config.yaml
num_hidden_layers: 8
hidden_size: 704
num_attention_heads: 8
num_key_value_heads: 8
head_dim: 64
intermediate_size: 2816
vocab_size: 16384
hidden_act: "tanh_gelu"
norm: "layernorm"
norm_place: "pre"
norm_eps: 1e-06
positions: "learned"
qk_norm: false
attn_scale: 0.125
bias: "none"
tie_word_embeddings: true
parallel_block: false
init: "normal"
init_std_qkv: 0.0189
init_std_o: 0.00472
init_std_up: 0.0189
init_std_down: 0.00472
optimizer: "muon_variant"
learning_rate: 0.0126
lr_mult_o: 2.0
beta1: 0.9
lr_head: 0.00455
max_grad_norm: 0.5
warmup_steps: 200
schedule: "wsd"
decay_fraction: 0.416
decay_shape: "linear"
final_lr_fraction: 0.05
batch_tokens: 131072
max_seq_len: 512
doc_mask: true
train_tokens: 969200000
max_steps: 7395
dataset: "wikipedia_en"
Each number is 500 + 40 x the weight over its row's rms, rounded and kept within 0 to 999. Layers, rows and columns count from 0. Numbers have three digits each. The size before them is the row's rms in percent of the matrix's.

# layer 4 MLP up, 2816x704, rms 0.101, rows 2099-2205, columns 384-447
101:471495569479483449556525523524530443557508431551466487500547491486515509558520411506482525485536508555479483477447594480434460517503425565512551450495540540495507503543506530546517479435492540
105:484517488508431526515495455482484556529496494489477506451553498520492477498478506525473511488538514467476509550536566483506447429563476549548409486485517555522439398494486519522487484516524481
101:502576468486455503443539475471532597532526449528476569504441458446530474492480508553480493475448447521548462587485497492475466508523546459457501483615451552511357509547552496515484521526505485
098:505482498515597513519502472485498493458434571481529548519481500532514560528546556529522559493527568540484471539539517547484477501530506590552515522547387516468561495475495491473445475507410468
098:483459470505470562463527528463489535456493487476466560506540492524491541466556456532501494491503487459539488497515490389471510387535503500453522470515502513434528567550460509494478532444475585
096:452500506482444500462596467513540514485556489459469532535480484536507492502524506478441519551580500571450438454594549500431465433487495453409506511535471519507501587458523524507549512459465453
105:446515440488456545478488546483557505510492500429560560538513549505463408506491456455479472481454432502540496437538512549516428539489495426484542475447484493460476496521463476479547525481468500
099:472539508548480489532548475435516509435484536466512510521508439502537447474504499555541528464483493492532478440390424496463515433508462587538497516558535575535563468441521499501550484363522498
101:486547505513587489513515504469420490432510423521485518533459474482470591511534466534446487484533523514538477465516528502507462550477524452448532534549492538443520495413526484470452471496547544
104:517595489502468468459513485507522463509474485474444494455518473502523474463507506427574571523510483454472459467486551454534542475477517426480424503510459451447460520507537477554466453501540523
094:540485500482486498514546538523528452522505401508507474496504505446417581485523448516464508523472506516513471463460466468615445498437458494476454496479469428487491447480502459479475524463535426
102:478469523469467582481429489462480519502507544484436523468548476444474559476579483487478435520435479482483507462477495474525563555443456466489527537435476522481433531540495493525452554534521531
113:497472532476479372448504482445501526470428499502492495497590510471576592420446469528557474463471394539478518460520529549389452554473501494464458536494499456517462570459487499577524495437544443
106:538512473462562474546482545415551464490461501513502450404416504512483515482483407562496484495482542493483454428421552441465522539495572537412507508449531461453502533555513510563474580500425495
098:467610547474489488503532548485479568575511544583555499535520553474463528519382461478543517525455512457525501453460421576479570467487482559516539483551548553466511483529493401478488505366577500
113:549563445521491491555494496504555491598545459497457502467521549548519491435530593451482558510509501544544557500500445535541498503442469506534442512496527490557545561410549465499527514480476476
094:427539535520515503472551505559540508544521481544500514478511553485482569411514545553475507456497465533508524465412470482441502498474453531545471546452522513477478471449607506513534560521470511
099:509468401522540511485469515536535518516538467464498420546475518489511567504516461488444558513476549459490487481487477427556516542503504448497421519446492505626461552450494422458519515440533586
106:489436408522504472521517489503532544544533473456503581540521513391511481484520468545553505440456606491468492522509489463450517475555500484498470510504486477539428486507519521473600542482544479
099:534605497595454458438502513486463492536537510571460535509549394493499437464573419487592513458510513528466511536521535578514535519411453578511493428490507521437541444497458501531502498485515517
096:474533509503425490444492485482592475529548497483542528518499452456548489483483515501353483496536501515568513522555520569461510466520468557445575534558436517440519581498474488476509494470472446
088:537547494471494586410635502559502456512463565488582438414486451535494508475528446468476534442566551497527485500467562480514500542553512506431554506501477582511524444513474523515564555485500517
099:517491472562508470510404525472493577521417551534490491473544501455490515507480500446526535501510575468573577486483517519441521517510504536478404507525493502509500499490453509501486481474398515
104:500443533512530448530518534435495501470458547493474552429404538467464497450541493504531529509536554467490468482581507452557498507579521440543424474426538518469470442455448448502458471509477536
104:511507536461503532505545491491499456538511482501496435529465513496509520536467497508509517451530529472459398457465494525522501517530551504551487437513553457476535484431471492457514486497422521
100:483525513591554467528490499457532448480448485485420466383523486560580503485573501443511496509515549541487509518561501494498444526502475524441416496515567494485526447522550479561465560469516470
114:467478540589454470516545564553489485490486464472494493475535534477526503514523511485580454479530455445549504477506495492513478484566471477482463479553476532494479515515494564516478497529457498
094:490506487566454506443543502524486394496519484494471540540545424529450451512523585484418498527531523508479546514458473553531485476532481492413519491469493518499534504472524520566422518562606490
106:531494463507553497500489510450553542502551534511503527452486426454457501513497500471479471516465469544467421591521443528502530511504459442554443451468494443533557504456526546529526493490513588
099:508441546488500517484522476565469498471496470527470473517402511466471531453499567456483499485486481457439458505493433523528506528527533481476519449521541467378515514476567498476471508441519543
105:480531494557531458508524522494456538538545518490455474485500535516477494469489471487531589487454522434504467499466487469491478506605539473469430364462434533580426503484484533500445450519487463
100:522457468504518471555520529500479467570494461474480478569547536540491487526534452500541462483497483506559492431460470514556470512468470558434588451528517483547512441535404523542450483478473491
102:458471486472461504459466523476479506537541487444514520502478531512563533575448467570562435472474483488466514464473462547551521530465523506400531501556507469578521514459504452515428550510544573
098:545546463532521496495508457424482521488584488491475544529548460390421504476515456493548503567591473518409505470466500430545541450438529514528540509514474520526572507472446505558494455534501438
105:471486529529543510531446560515553476510557538471508454494492521492507436477459470480512517457457503517514517542506443527521550497465454499459457463480495545473500583500521522504425532494523592
091:483549524522495545516481545536489439514467443468514493483477479424493586494481472500520480519542513510484533523510560567542570404496516422507581505450513546441552492494497555439486493451551453
088:539497529496477575502485501445502547500465479545501434512522432538451508465500571409497422469502518478510501536505475483523520522460439573448511438527527519550555542516498502498490509472463555
090:572513472536412508474511459496506485466500436528417458461454526521501548441473497546528580522488472532512444460526511563542542569456497457479487566509457393528512488479531541536564509491538429
099:485453439518506448460443431511484498546596523531500470482459453484491547526483424498511603546559473592499518506485447472415449466540546529466525500536475521581477480458559510491461479525480494
102:470433475495475550575468525404572479527373535473454429489509502520452470503512507537420516571439498529500536613526475610516478475479513506480430477486495447522519508484517471562528496531537525
099:544462447517479476432472468492473485506542483461462544549532510526477503476446539483435534516504451523428546529466571491567544564495486588509480480523460478482539556463522519518471464514552528
095:518501473491461526493516436494541498496447522538527489547438486480523514584494455446485524505527496500450541450511412519452495503507457487519477448479420546509479479504437512545590479496502546
105:567520458547494565494484471433499490526506472495485490501451529495505484573544505393492484443493490513443579511551526453455461486508515530548525501550456536485509541506546544467459478594521503
099:480592502548508519565471541549528525515483456521480503513477520547455516512535572423499531530477482405492540453532478456478481511541471441405536476572494478490583451521488520554465440472555432
097:432526473498513452455485499538567472479525457466544455504562560520553485417484513507542559467557465571482454537492502515539486514494561432517601511476475514493438478514468547488496483515527415
101:508524551464467494506475487571527513465536497380506567490459477469540496486522477514497561511445551543458515481454489477524537582525437552537482464529505482514514440484481458481448500499462538
104:502493501489545469509442504514508483558474533418448557474486481544466449479489495454435466566551465439507464499507477486511448534523473513552545557477506569499397508471504448431469468494459528
100:457488471556452527496470532415494480509519506470504490530498470423544504477531473516477524502523476518492463540533556448516498504486514492499445468558475476519479570535470496518533514498551470
097:462486459491466465543544541525487493460557524594586492461501555466468513531511568470534420491544471450552470467526514509507436488513579518415522441414483488492536533552479459506482485492506476
104:464449476475562555585517566507418530463504502495471474496561473420521498457496524523524490504487517471427502508556466571464539470507536480493481494569435532590487465492468558463443472448498500
104:506545526514438446456473413454514518484530506525547500460508514523595461498526430453477520485500553495442451434461549506497567484491453486456476482546495568462509517492547501533494453577485508
088:558489482520498518534506509508519521510495541516524536489455508449545442473511474496477463573433524541458438455448500494472412500537486541519515518422549487487463486520506571468491463513570478
100:539521538518538599501458506541535469431521503500479526523493536470552534519544480457529502459476475527538465481501512520497502527474458578511525460567531483458508616463466445464427505508562554
102:503473446490453550451533501450423526478491523528511494486477614525495585389491476521535463538413507488488506563534456551393516577458460558515548539498453521505499470483465529547487537456441506
104:476493560460482446507442494570435496509467456523488520561498529518479499519504548421468470493492471475508536512480436551479549459456454517507444516603540514484452527399474619467493497486498505
127:452538482523510447470533481514458484508544405490488506505512495551530501534445521491465472465491410483542473477527449465479460458473506554457529495501507442460498514479489468533484496510464459
105:526528433513413492488472446524468499551460462541434508477475490426556539501550545489533444471446524471502493480456473563536473463500497535539548425548516473487560587517509555482517443467509501
101:482499474521532488570515535431483625544475498557471447590447517554514583521536507491489542458563452515486536501527493537403544489474457522427469483478556488444499585519492446474485502477476460
101:546541430532485482464544457528489557519467555512578465457492460494479564450493449563504489528466491462468498554472516531498479478509492573495506509536493507564500506529482515525482484545484517
106:481477498430510554498535546447546549595400517519485529606539529527506529487571416465512449469519442466526426561459495494496466461513467555516485445589512506498513470442503469492499472470492571
098:467540556589409472453491457560534543504476473545501426553473569537468446463501498486518481498557489482476544478577547373437527444495477549519559505476433470478497472484538518504423582450456569
105:518551564512539439532536442506484469457489573456570461473493501466525541450517451517501520517506443515510414493450538451511508450478535564515530516497456489486378513488477472530526484562531504
100:446453474545489513468528470565487425502462544552590502508461521484516534544543450444485503493528493494551501552529465476530462497469466570433505527470511431484492582556477507527441481495485472
097:547445421516484498523565542494451529515539498531549483594575442506519499487561541507486585472588474475502549428570390412492526462499487553465646493543429525566501537463517561462504497521480524
103:557561488500455511505519538479541465471498578472501463545445496503434484556492506510499505477504511449490431541536462494516462480441494503573447479573531585477468499446519559502448448465491473
083:461544468499515493532438573521439432440511515516533515498494481444459489529557449514489540499459575465573462455509532466465473540489513459475509435489513515413562502498548494507494501491457476
094:525469486486486482476520495535516404501450467519504520493497557502488451446554500487513527513525529472516502525489489527421510492531506429522514517490388525486562500509576485546559522553507495
095:527489444581423482519514450511486532483403436484542447484484582496530476524494456487556499515544528491481538579476527572541573530541460594437474396545565560504441458500477500517497468524460475
100:475426549576505469507457518559453509459517525484443513509535545506505468545438496460537530542517518509494433526438513485493563530482512411514442428429538552525602554512441518510513436531518448
101:439487468425560511442560579518487490460432537474465500476559470422495515527480511488556519509499458500441504445465498503508442525423541559476545532471534508452482548524463442476514403481495459
101:428512500468547556454483538568512586490508442501558440529509488444528541500476480486450495528524481505563499534590473437509556513519518504473525499431492468544502557511513464500453487472510541
097:525528499551497508511456507504571462493507498524541456451428412484532499543540506505495512508441476549420504552524428475541558545461477505459515574496612551451562539514505485515483480506491548
098:515476409558516474469496482471541456508401544466525421514478492491477472438572488516512470482494488465506558402517450489557510511501443528506515417499562484574437528481476536549436505507488532
096:518457470567506461507454467495486529465406503451516482562489512470594549491446440491464451557567519433615622523482486576435483518468451467505566513442463568459491470541508501481501554528539485
095:528415545468507461487534481518520448458503441502567510508530541519475528443500457549486507565493474442460513567524469538475513476508471513520487522469517558486574498517506517459482495556553547
101:506553547474509426538536546531505488569417506428510466449482490541531547459560528510461531541521565561521518517584629483518544541484511504517523428497450483506496527533537443473515504411459516
101:516418528487530544488547537522492527589540557526523414523502439506457445566461537569504479592480549546432514544517521504563531493532507501429453511581488518479460475492550557486483472480463485
121:469486448516480465525495544492525478468600453483587483570498378527576481492497490547513424497521450475550468475555436510469510439569549483432524571442478481511491496462533585459506556560513541
095:485491483509510499523521500520553537510494474458570575478435505434499520589520525494437473478466501569445578533493452524502449507518471541431479484483568475532509502473542518519521507507495586
090:470456498558455464497511464448571548452519517489490518467437493485498529531485517478489537546485480468497528478552462506438573536547466529513442507498475468455508559530475542543446465479499434
101:506530518532441481386470513489447537436454582547505527528495468524464569519525554484510467452463512492529429546483492520462477480512537421522452480438446470474576493419498524470483443460469448
097:497476427448520519507466479532549488419466521525540528523439531524535528505464486504505565529490457575489499500500524539480533542534508500484410481529478436491499523522465513503487390491472514
096:440462496541491501470527519509454540523481464551578475465463545501483514516488469480458557539513443460436430428528477486457511451530544510476519454523462474483494475532510456494430466460407526
104:443469446501550452531521578528552451534518491589507514553523512527538533482526431398531418455522529509481520471539503525513489482465529450479446510493450576416522463574486604547465502486520504
099:488524440506449453566598535524466521524497539505467548587498513483492469568391433548542528540520499522504467495522492570498486404491446511462487485552519551522525475539519489538522443499504553
094:519512462544522486513545471472492494451509516474523485483460511459548498510471494533478513488539407500450456470490450525537541493519511481434478487456417512498499566408449550505463514477426482
103:480473536503559499498510510473533509554476495479483463466492533460462453467478508499505511405494525577485493500534507511513529539526450537518540536495536355468470438527526576478497548518518485
085:442547502525411459537501437460531575499583519529446500469474471489524473553479480452507597475525465521495516448528458506499420490473477514396552525505585522503529501518518485521473529532543491
113:479439459505539458484464487520487392452477456516444474480493469510501513499463525484493476428470489475458557544497465551444498523510504497456430481500420517555533493517511522445488474505538522
097:570400506521462531513490595511464531531463498522523493533443580492505516516458500516502465448508503524524448475541504541551471586509511446533511499449543547470513479512527499535436426489480405
096:514506526518481524494508520579487517421448500606506520506525509490519460486512514505473451479455548576502561427475473492500482507510557459533511476513467527487547471515393466495503492498483486
100:548545509544516530489518524436526575421489526529473501545508472526477489476450464486469447511533535497550579464529498487485489573552529523510439467529530456466481529539491575435471531550461500
099:457458499492474554562475533556473541526415496516460520461512524504495502473493508514488514472509519548480514478584510425601496487524512566521461520502484541525506559516478579470532476509460532
091:411480459557513533501481522496452421498480512493508556472425426452507607546614450486522501412540490488512524502438478575540495467448505580481438455506475517470468525523474549547528524443495514
104:432556388483452497448530499476524536513556535509426474476489552489611572464427432517460539557452543558531569484518391492499502468547524503488463482530460559492489573583499472532582490510528487
101:511456434426583561516536507500495489509437508483478516498421473497494522468483516493481510496495527416480428509454530542455519528589453461483465449572504502583478517465417531448480504557524500
095:511501565470524500475537551541543468561570419511492505554475554540574501457512499513438569541505501460543461458402443493525525525507547542539464532509467517500493476515505511458576540497558484
098:534546579567502489462563481545489475490499491494463530433435570478533533497495550574485470433498497538524471549523478511510506486541450505557431478508451501555567544580529513468528508476477527
099:417546547499525483491428454494506536547530490526494540492533464422531465581553537468466498500422517527406469450525422502500573478564441604509438429492492576433498532537496519551566519482533528
103:504527524501523605509472487523428464523529456474450511473431476528519544415576517495586479432493497519436466551459465533487447541505475505502466521470517474460562496454497543577578531500459537
091:524489545540504496505506493511469476447546591503543511485490420488468619472456478556468449498530511475488470537391477490522467470540470428575559445400490438485550472458450441527498445531465491
099:519501469514373382505524497481505548478529417583490605486519459447525474547536497576484503479549484519507490511430519541429500475564582553511545536451433463496552508498444544573536514546497460
095:500553536566467462475483505524503482457487626566500509546502589526350469514485453481518504517504483528517483486482447443554486457491442544468510489479420506538452505526483483571399538487514519
099:490546532475495555483481600520505547445420495538531480442402511569491440536487533429463489461528541505435539462515478478496548530542547483565500481518549508498434510569491545510533524521511530
092:445509421513558493507489487474569439505517495572471506481541498484472546478488488450465484599602515479524484522484500534503541470451481517529437493530495421543522507521548515488501525509420481
099:439483543488464542525553473440480478504537569471574569498483514525458548481523516536543487411547505493519479530535490493539472416516483495521460524505537556467485481543549512415515531495519492
103:480490421545550501512492577471536497515495487493539475511445525489553477530551556493490555504517569570500530555522529438504438535491502563489514530527522574558585525477500442528466435530522519
# layer 4 MLP down (transposed), 2816x704, rms 0.0533, rows 2099-2205, columns 384-447
095:541464491431494483556476520478452409543544539552495514497481497498553517517490420507451507506441531535494514541533561510465444555524489451561565490440499542587442448514514480443542500479574507
108:455483504502463481462510561498515514499475527500561548509477496570540495527431423352531457548470464457435521571532493522523533594424480487523520442537474490513457444535492569484499553380508452
103:467496481523485526435468493494536442497509443507572507524514466481524507487564478448496472545581545497521529498487451537511466539498461508527486480564466484424486489496483507478487502455464470
101:480478442492510562475423454519541504457511484537525446546465487577498447449545524549563464491521504531438553528481494503516476497451425497488519477524486460531515456545467512470454479549452530
108:481529436499505526521430520503507535446495551513533566555540498538458522523518570495527519519524562474527523454496535524541437504417537443471531532478526526493580456472493422514503491520539524
095:529545469503531504474438522521557429527520543481506523486535547523499546447576537516558507514523477514515516473480497561498476520510475474481407552486516460435540485476549514478465447482513442
103:539492510487468507440495484523555461578603508482550436400527517485545473523542454508484513531473466496508542574492464477535498482464536504476498448505558482427391468572438513546550447472497496
102:395465513497530525427469446472550565490591466451508463480465441473506476524563541408478518517482454504588530470444517457517490403404468530514520435547451493540501530466460510444517466524534501
104:493510471501517536534493446543549492480549430545481543463440484528533507531558476575425532437440541428516429399564545404501483482485464480488509462426525528498502469481469526523494483478467520
108:404534468516482498486517581438507591478517515518502505477477512547503459585561543465559496450582500501507511484492519487473507501495511453492561529561508549489546464542483474412470449513530495
094:506536496526581490540520492445540535466608456450503546490483499550469483475494499457503495416489517502433515506462467583536430508513573476544438432480519430462558437416447485403601529558479487
099:501488477557555564504515521530483513540522495564472527553470442510499464604491458536482403468491506509533504491461469492435512504495430505505402494442457489513540570477433426462439498508506461
112:451480519441472484458455505555521478554503481502478522556546523505572512535556536480518532528468466534497482502442446426479526560540532531463467570494586540536499519510431471473458503427476442
105:457473467535512497500569492482475498499531501494468498496458437527500495523491542457531518504442462499555457468473522566540532514537534450463516540563471469474588542413516442483450522548471477
098:508455514441490431486520480519485525475472474538491454507540476465504515498502529479455516480478572530499491440517532507518473533558540451490504546462489548546497550520510507494523540498521437
119:469527461494500551479474525502421415528479515478520500461510601524498468526506530456483561485536468554471513534502501453488471577472484501610502457414532500547577477432542516515527567434460553
088:516581441521487501525519491619510489441547499551549554502485521490494473506531466559499541509478521521555462590509514544549471470510515532510547461523499470562549526556510433465450516496516463
098:454488480504412580500494437494536512470490533580497612443453536571443493527489461434470528490511506505507415477455536494544464494511570464466418479415522458456500453517487479548410533521522557
110:414556491491480417482462461506475519469503501502563517508462519550431536566453509531399489515482533562508518488500512497498444519557556501572513542502480480531532466488484541491448493491502483
101:409449398487514470545480468467520509495575525592474462492464433535469485457496452468593441508475607554580430451544498588472482503517453527556485504517588456445480535509484533485552483557458457
090:529469543493442536514565423522578478543546451549552558586471478605483503427590503511459491530513566473579518536403510465517509532522461519508448578519528494450507466478423508523471511509531464
081:467502527517497473436494498483514498538523536479451507523507549533518526568482474463489494526510543492417483540450498423533541493499508500402565506574414482557531487446535471482533527549496469
093:506488505509480559540535509513479520546543467528494504531557579464475544437453519508476538479506488456458518562541481547525456485552556479473512526476523423463494592465526491471501429522437533
110:517526570469554445446476494511468521517566518516525554440478495519562544480522441523488502406554493551509528491499517526441404496542504605550520423549474512436520514487492585470509571488488474
101:512538565511547455539507555457505519519532553438496462447502509443504509566528565493546480475464517482523463518508508563470446466490450489496530496525522482471478483498398455488548512481473515
095:513495467528494416559554498500578463518536520480495525556486457445477545522548501498515497483509519452502461468578441520531482514531535460530478516460503475448510552497472491474532600501451504
113:471524487515476502450433512510484522546523544474490402503561527483482553450526444543451411400531622466548533470492484486561483509494464529494449461439460537467489489554566491518485385483511528
087:456484491430549471461558465532468519496465498452487522528496411440498538560469527491548483492553509474495490490462417461528499452546492523474536520515500516485417503474518464493595559487540551
107:558513479487508509509446500516513446409508504537546496488470455472531514507523579523543421453549548494456476576501447473536505503475456492462431483523543586537436444558473503427526467507437493
100:527508529457549522515496597541446488465459544491546434479472515538532539392452568560456467523527525534578527574438535492460525537566491504501487531556476474567462543474555412560522558532435495
107:436456460456472520502534496482468531438479486454496494457539488475570517525459512505475459399447483521484527477512554485523485523509566522550540557405538464465473541593532511515507548510484494
096:467497462502547411474419474493513488435519466540541509495504497351499501547473478498527544383509543480464493485503458508490510439477432516535461473532466518433519449500467568445480483495518498
099:477460456434434558478521438470526449511455475477494514420488465517516526421451552560441509522474461490478463471541489512461427471536516442560484446582455488486409506469489495417514483483489479
097:466523479456512533452495474561496547503477517526472511568457418474523575486535518442516489461504482562434563544513459442409461471483504516509522512464535531534466468525604554507506497452532549
111:556495487473473502515503542499462459514515472488443493492540486564539477475558480540496521479465510523529478475423500470522466519551535479515500494534521528596462487484493522459509536524493485
089:470535500538490465539487484541484525478473531528500526568611539527473557528496426526544432487472470458526468422532438503407511514470518556515512509472472470559508511452534509509525510495495447
094:485564552572525531506508494535486541498461556490452540457493480511504501556537440455541598490551513601491472530513499493463478523482476514471523550467507500489441473445489379527474429491500451
089:526469484470478463535518554496547522492441460472444476391480538452493497513533479515428510472444473471519451402474492429550488461551441513513461506537501523535544472495525414456546463496529533
097:453505535465486470539460475551476482557527510509465482517496476479488540511491456447495517493482451506501432501486548443444469518505520435474485506471421513489486489486519481480480471523534468
107:503531506558523466531434505479502453518486563484533486476525484480515476540543531525472495519535511469526511511599474533505459450576403505512591454492518513535461454520537400451464562457472465
109:466497501575530487518511550565491545515498556468531427440494556479529509503487481486464501499553568534550486468426521445462473492514425517471491533453518495523420469522536442471461499569536531
094:462425488497553500508510533543497558512581505481467541471534482522503525586527522525431476462484447511445498523469459432513544500470570480472510492547493461531509524496537456556488512560515444
106:488467634459483418486418576496461514533516490454532496480533501467506482462498501494553449479596476495532467469466489494475492527471550523532467481534450537490565542528554485474529471532490455
100:589524497532488513519473492550482456518464573518495524436524497462578545461428443515543535463507514542488472487503526502500488563476450496499507456539551508423495481428548505487422491509553497
100:606450500451450515453476420552445507482494501512528575509453405531447532475537526528495518489529530508568525500563501470517495487513539513521383512478594459514424533441450446527451495481495503
099:500499474527546538492463509482451542471478459467454461443471531417491509448488517484530514381515512490612495456529438523436564507521530477497552463515515493514374467535515492515489397575537559
105:482471467519525508512532499529471495538518520496455542528486495531549416504514436515495585524445465504457432462503610492478487528469482524466499557508466579473481596468431452444529526480437470
102:494615542578455488481546536495388454503427524529520566570472502530471498498495547514546519430449502446527462486473499521464488523558512542447481495524469520483535458460506493495486462449488493
093:491483508482507463512544512489500507460523498468553496507559428447518537463456529536492488564506489528470487538449444525519511494462461564466485564516504483491479483526499531469503513499477559
103:449518413545546509519435475532486521429579559542531441548472456553564471464478512461505454528539509441554456549502443527535472434444491511528506530462474504459430487441435541576467497485479451
104:540546525539524470473533541534433430498504467468570513468479578512566477435481468484378484486530482497554556490513584538483484532518539488466491528484544521504420531511437545452472466493428557
091:542509546465507527523461511494502535490472438623513503476519495514463563556496555565475521493509474523547509460565511513547472512496490539466510552515439462581568468422539465446505482498464396
098:514536471506492465424503473476545494444528478518483529487516530557504524484436504537517466478543545538509526505548499497498452500520487470496556511487511506488452531436520494519449433463611458
104:510460432505467499447528523511515535512535477464451474566557509523505467424464564460505556467438482487500565573488446443469467538503523530453495519553487503405560558544496434496568466508500457
107:393558586549486620508573462515430484516561431485508456495527550513469483505514478521531517492545572485441484515481501526463482531497417541431494515500480531460501566452513525495495545473511485
124:517508492470528461489477543497450474503468465463487449514461471433459541452520537496516426492544453496488511524544570471469444489506493456467505467599544490565567560536532495483496561497444486
108:449456476508523554600550515553512495540542396488440492492488589483523578460490456514517504432473555497473515503428535534560510532508497539583540508529505531490514529508500464533579599526488553
104:453459448510565501520541542537501559454485474493475528496509482493497467443524480507491464526458489534464484480488402584436497520499565506513522560550548498484519510559524443499569473583511521
098:556455624439473467485491506540476486526514575494541505491530522563493518530543526490524499516558398439531494445565535484494561505490554509489366530531548545512528516520501507491490534500467512
107:514493509538521459519455501529523398459452530502490462498539495466540509492512460480517411504564447508556447426513476531560452440509430466481471466481519526534436483540576499514510575521467470
096:470499475451527567464517548576489514537573487410516579494476525480534563542529455503519499501498484470544495474557504473498544544442528548581456502438452548562536427437471519514559439489537510
103:500466538417524487439503456555507476458451517452498435506527467498437495522533521509501490573526549522544473532555527495493478499486488545485504490552471471538509531524526476450514519533504446
099:476531542533482540530519449544473599538545536482504418489571467547525540518561512437498476509484481521543460516491457488492503506415505539537550517565505493468467502432461421451507464502468558
096:499591525544482491553499445484502484544567450502528538493454449508489495509565443513520467497549487499465451538478500577470468399474501467510531498563522505546523469469481488501460446522443482
096:433496490519492528488523489503499456518497442533554500512470502533523527456452449511514493527491523447474551521456513528469534546541537514504578566501525482540534497479462499506479497517496456
087:522532514556446535472494490505516557550508426536419492445557566509463492465524505507480516601590433527462513513523530455543426497467513549514561452500477543537527548531447553435537474500517478
089:433436521500487540570497513473457532583480540508492449520513484525507449503511548411488510440511526515517519512536583475520535453536455510528525458420470585535470499458477476529502456487484519
093:488494502530526490535485541505438552501535510534507550522515520580562529536488535456522515495528534469519535535526500497533537474490464439611491452446524478503508476507455514565488461460470578
100:490523527491482489515506457502540540472389539439507515567541480518538435455444513554543499433469576475581483470424512422517542498453461465492507483516508545452444489546494525496520528516518489
103:421455513492534444473520486590536426556551457439528513547483525498527510506454473513538518523488516551501570507539543477509520512463478573426473420430463520526439481573527478517453512467514498
100:498463490505477519450496521466484467558486511473488392481449491481455523511495483485498555494487475493529525429517510418555467493516439484535485557454487470450457548497541525500540510525488491
101:479498467537451490538478510560505413551593538471440471516499538466490511446436474461466499462473404439555512472562528530435468493613430501399577488471544505503540484479483465504474381524574472
094:487470540464412489496496506470476469419502508519473439571571455500537409580498523527504509490492437605542493526500514556506486492537484461481482506487476501505584462458530556491486467544561499
103:494522518460600456508477508474502483480406517440544524461440517490563472545459610602534490542521547479561542536465492501516550522634528531490590482555513488493480501546561492503524454527499458
091:511537560511519523516471545465502546528523547484471560459493558476425491487470569500510495550650540538553507533470492499540515467477535521507483447515521530538433514501451482453502540538531436
096:510507455472523499463511521516520440455458475511500417448506521497464535492502510550456515466534494506591504466503517514484576557571482486546491536602504510534451483543497507433495456522505508
098:562502539470489542489552494493453474550470444492510492502509540426457542477529504480473459521503510444518592424461484504504539496539469536442490441526563496503502505559483475474511470492510551
125:484511406532488531523543520483542480498567441465562474549445497547542519483512424465485443461473530418484470501563447449485476490485523419486462507430500543490512535537521503488481484411475441
100:458519580524521484494470538498444471488507477495453550545485507496572526527447515474523532533481488486545514526521545492466522546504519523484475498485508529461481497489572582443406553466469537
098:583578482493493491577470399478428481497467442426508462469431584505451467478482474474520475516474520505570548523536507498457530488468444451515445489461467524516490488473571491551554543486483544
102:489499465559546533524469444470492573520464503502563423520524528530528506446485535447538451517527477541534457484561391518467448471487489485521560590452556514551473549519561423494482504463516530
099:571523437484557471594488519480502543499562463450526489494523483494479485380460539459544541498542517516560482474456508511552542508475439498537486493449529500525488449429452430495466522471472468
095:547531440479410489469509520525548485482542540485511523484405519467449463512502491487546466527473363517540492580530436480475500530497455493495566533518519557543508540460475484505443525493507460
107:484505474567525489434506550500532559502507532525510441543526467480577543512538475425474477498460462571595495519453427513470515444553475486490477422382507483456426486514458511482483486468493470
100:496496528473468499556511565529484566487509541467494456529459475467552471551453522526543492510532460524540478598486487509454464527414498462489535562424475517514572559544427538456525430552499517
092:539489501542542491473545523546514472497528572499458470543459476514468512575461508500451479444568509492547498529560401510464491521439469539464396468447428531440572474451440518553541515466584514
098:494445543474540510526521502559514498485524469533513505449533472509473491478576482552546513488553473482492495436531499479515478581592412458590474468477543475471523474487520530523512517533534503
075:537462493504555455483522475504532564472520584515595503470453488458550539543467525480506443419540477526491498438427536514489450514458513579513514486505510466551536523444520526565508483546442455
104:528473509480495488542518445480419465548498505543439505517492506501486472460610519460511454585491439492494546594545550507505457511500573512479526479553538503528521463531475515456540412541538555
098:494497449450542455467486512492497503526513498518499477515495515448480463483533523553456508525545432494512504491483510539408546463507437433603418550498442513541503555555500514532448470485508504
097:515512498544512489447517508504498494491521563499468551499510504480477469486488536525596510460453454556498491496493545486449492452495536530476512537449495462539516590497487511416553525464487522
103:492535558515506458495538457509458556504498485506516494521469476546542483498433468505516500502492546493457533519480446475445394475503531473407534496505428403529518545514522440466506533480536519
099:515526537548526539531515515536524533477464535469502481542430529505543438525468502466565478452511501537546476493526567470507512513478468471522575530503514476444542547528426574506487509497501622
090:453520572464567494496462533571565524490486518483530486463516446549478471595473479508544500458433495503443497477494531488526499536518442452489544455461551511539541545437482450388500497556496491
104:493503498519479516485498482506439477459507502552462448489489519435525518495526511472570473563473538509613524439493462553497442462585551469468538490529514506502504506520413475511436498564476459
101:472488511504457502576471516484427529492481488607465527580553535553533486503544507514508538547535563499551517526452509509472520468529527542502542487451566516495480484516404527566462502539535546
093:484464442520492431494537466501446568547431545508525468461504536485557565584430503559474515487556504553478464483547524545484497550509555486528524394441508476509474417497507504469529500520570488
102:455484497499518452512472433457548531561480521471491537490560606493499492474531577477536519519506509512501569473448536497445514494478505525567473503509523502498502459520489542544471566501479455
103:569461496475513528464486544459477535539523505547501473509544512501513493448532415497514524528472468540558541512507404489545476493467512427488544460450594501500495538475520499514622524522464511
099:529480502463511571536503529504463496456479513508528475471482550494430499514459475518496499498448528523490479503485467491503579530492522535495552408504518518453531529496564490506535490501475480
094:506455518523531543553520417529525486533525510455497532558454565497585490509467528500477526500543486480497450572472535476480547494496522484507480465516523524504473515460544497519475481489533540
093:450526463551446491519519498498497411498517535561551531572541412548553427506436540464473400511507480451518533479509495507553464523498473508492518486562475525536466508490538444501479503436459496
092:448507464537489507563519487546468460479481553541451520487512496458517465428481523457450473474556476471499497529504574531445533523495555561497530468470529429466462495500471457468489476576600497
095:502442491572465488473519487585534506426461587511498476506533497502561508565437434455526496477509521527498505461525513499563506470504483464526459554443497475493459521488485502516498521532524495
089:526525468451513497553503524491507508503433566545516491471463497471404507544504607451505509563451527553461449494541539535464465516463465526462484502481522546507522485503508521550503487404502561
101:479582455509481530470501453510442478503479521475563450499438497496569493479488557502507518558494469460484534493532576416523469589467586527561513471510524535549478500420548524522501524550463523
106:458559539480464558446566588476461502463501562486602525469491517496498347499501552468480494483513456542456535559483559424489524493561469473476495493467565501494527493480463499504526460441568505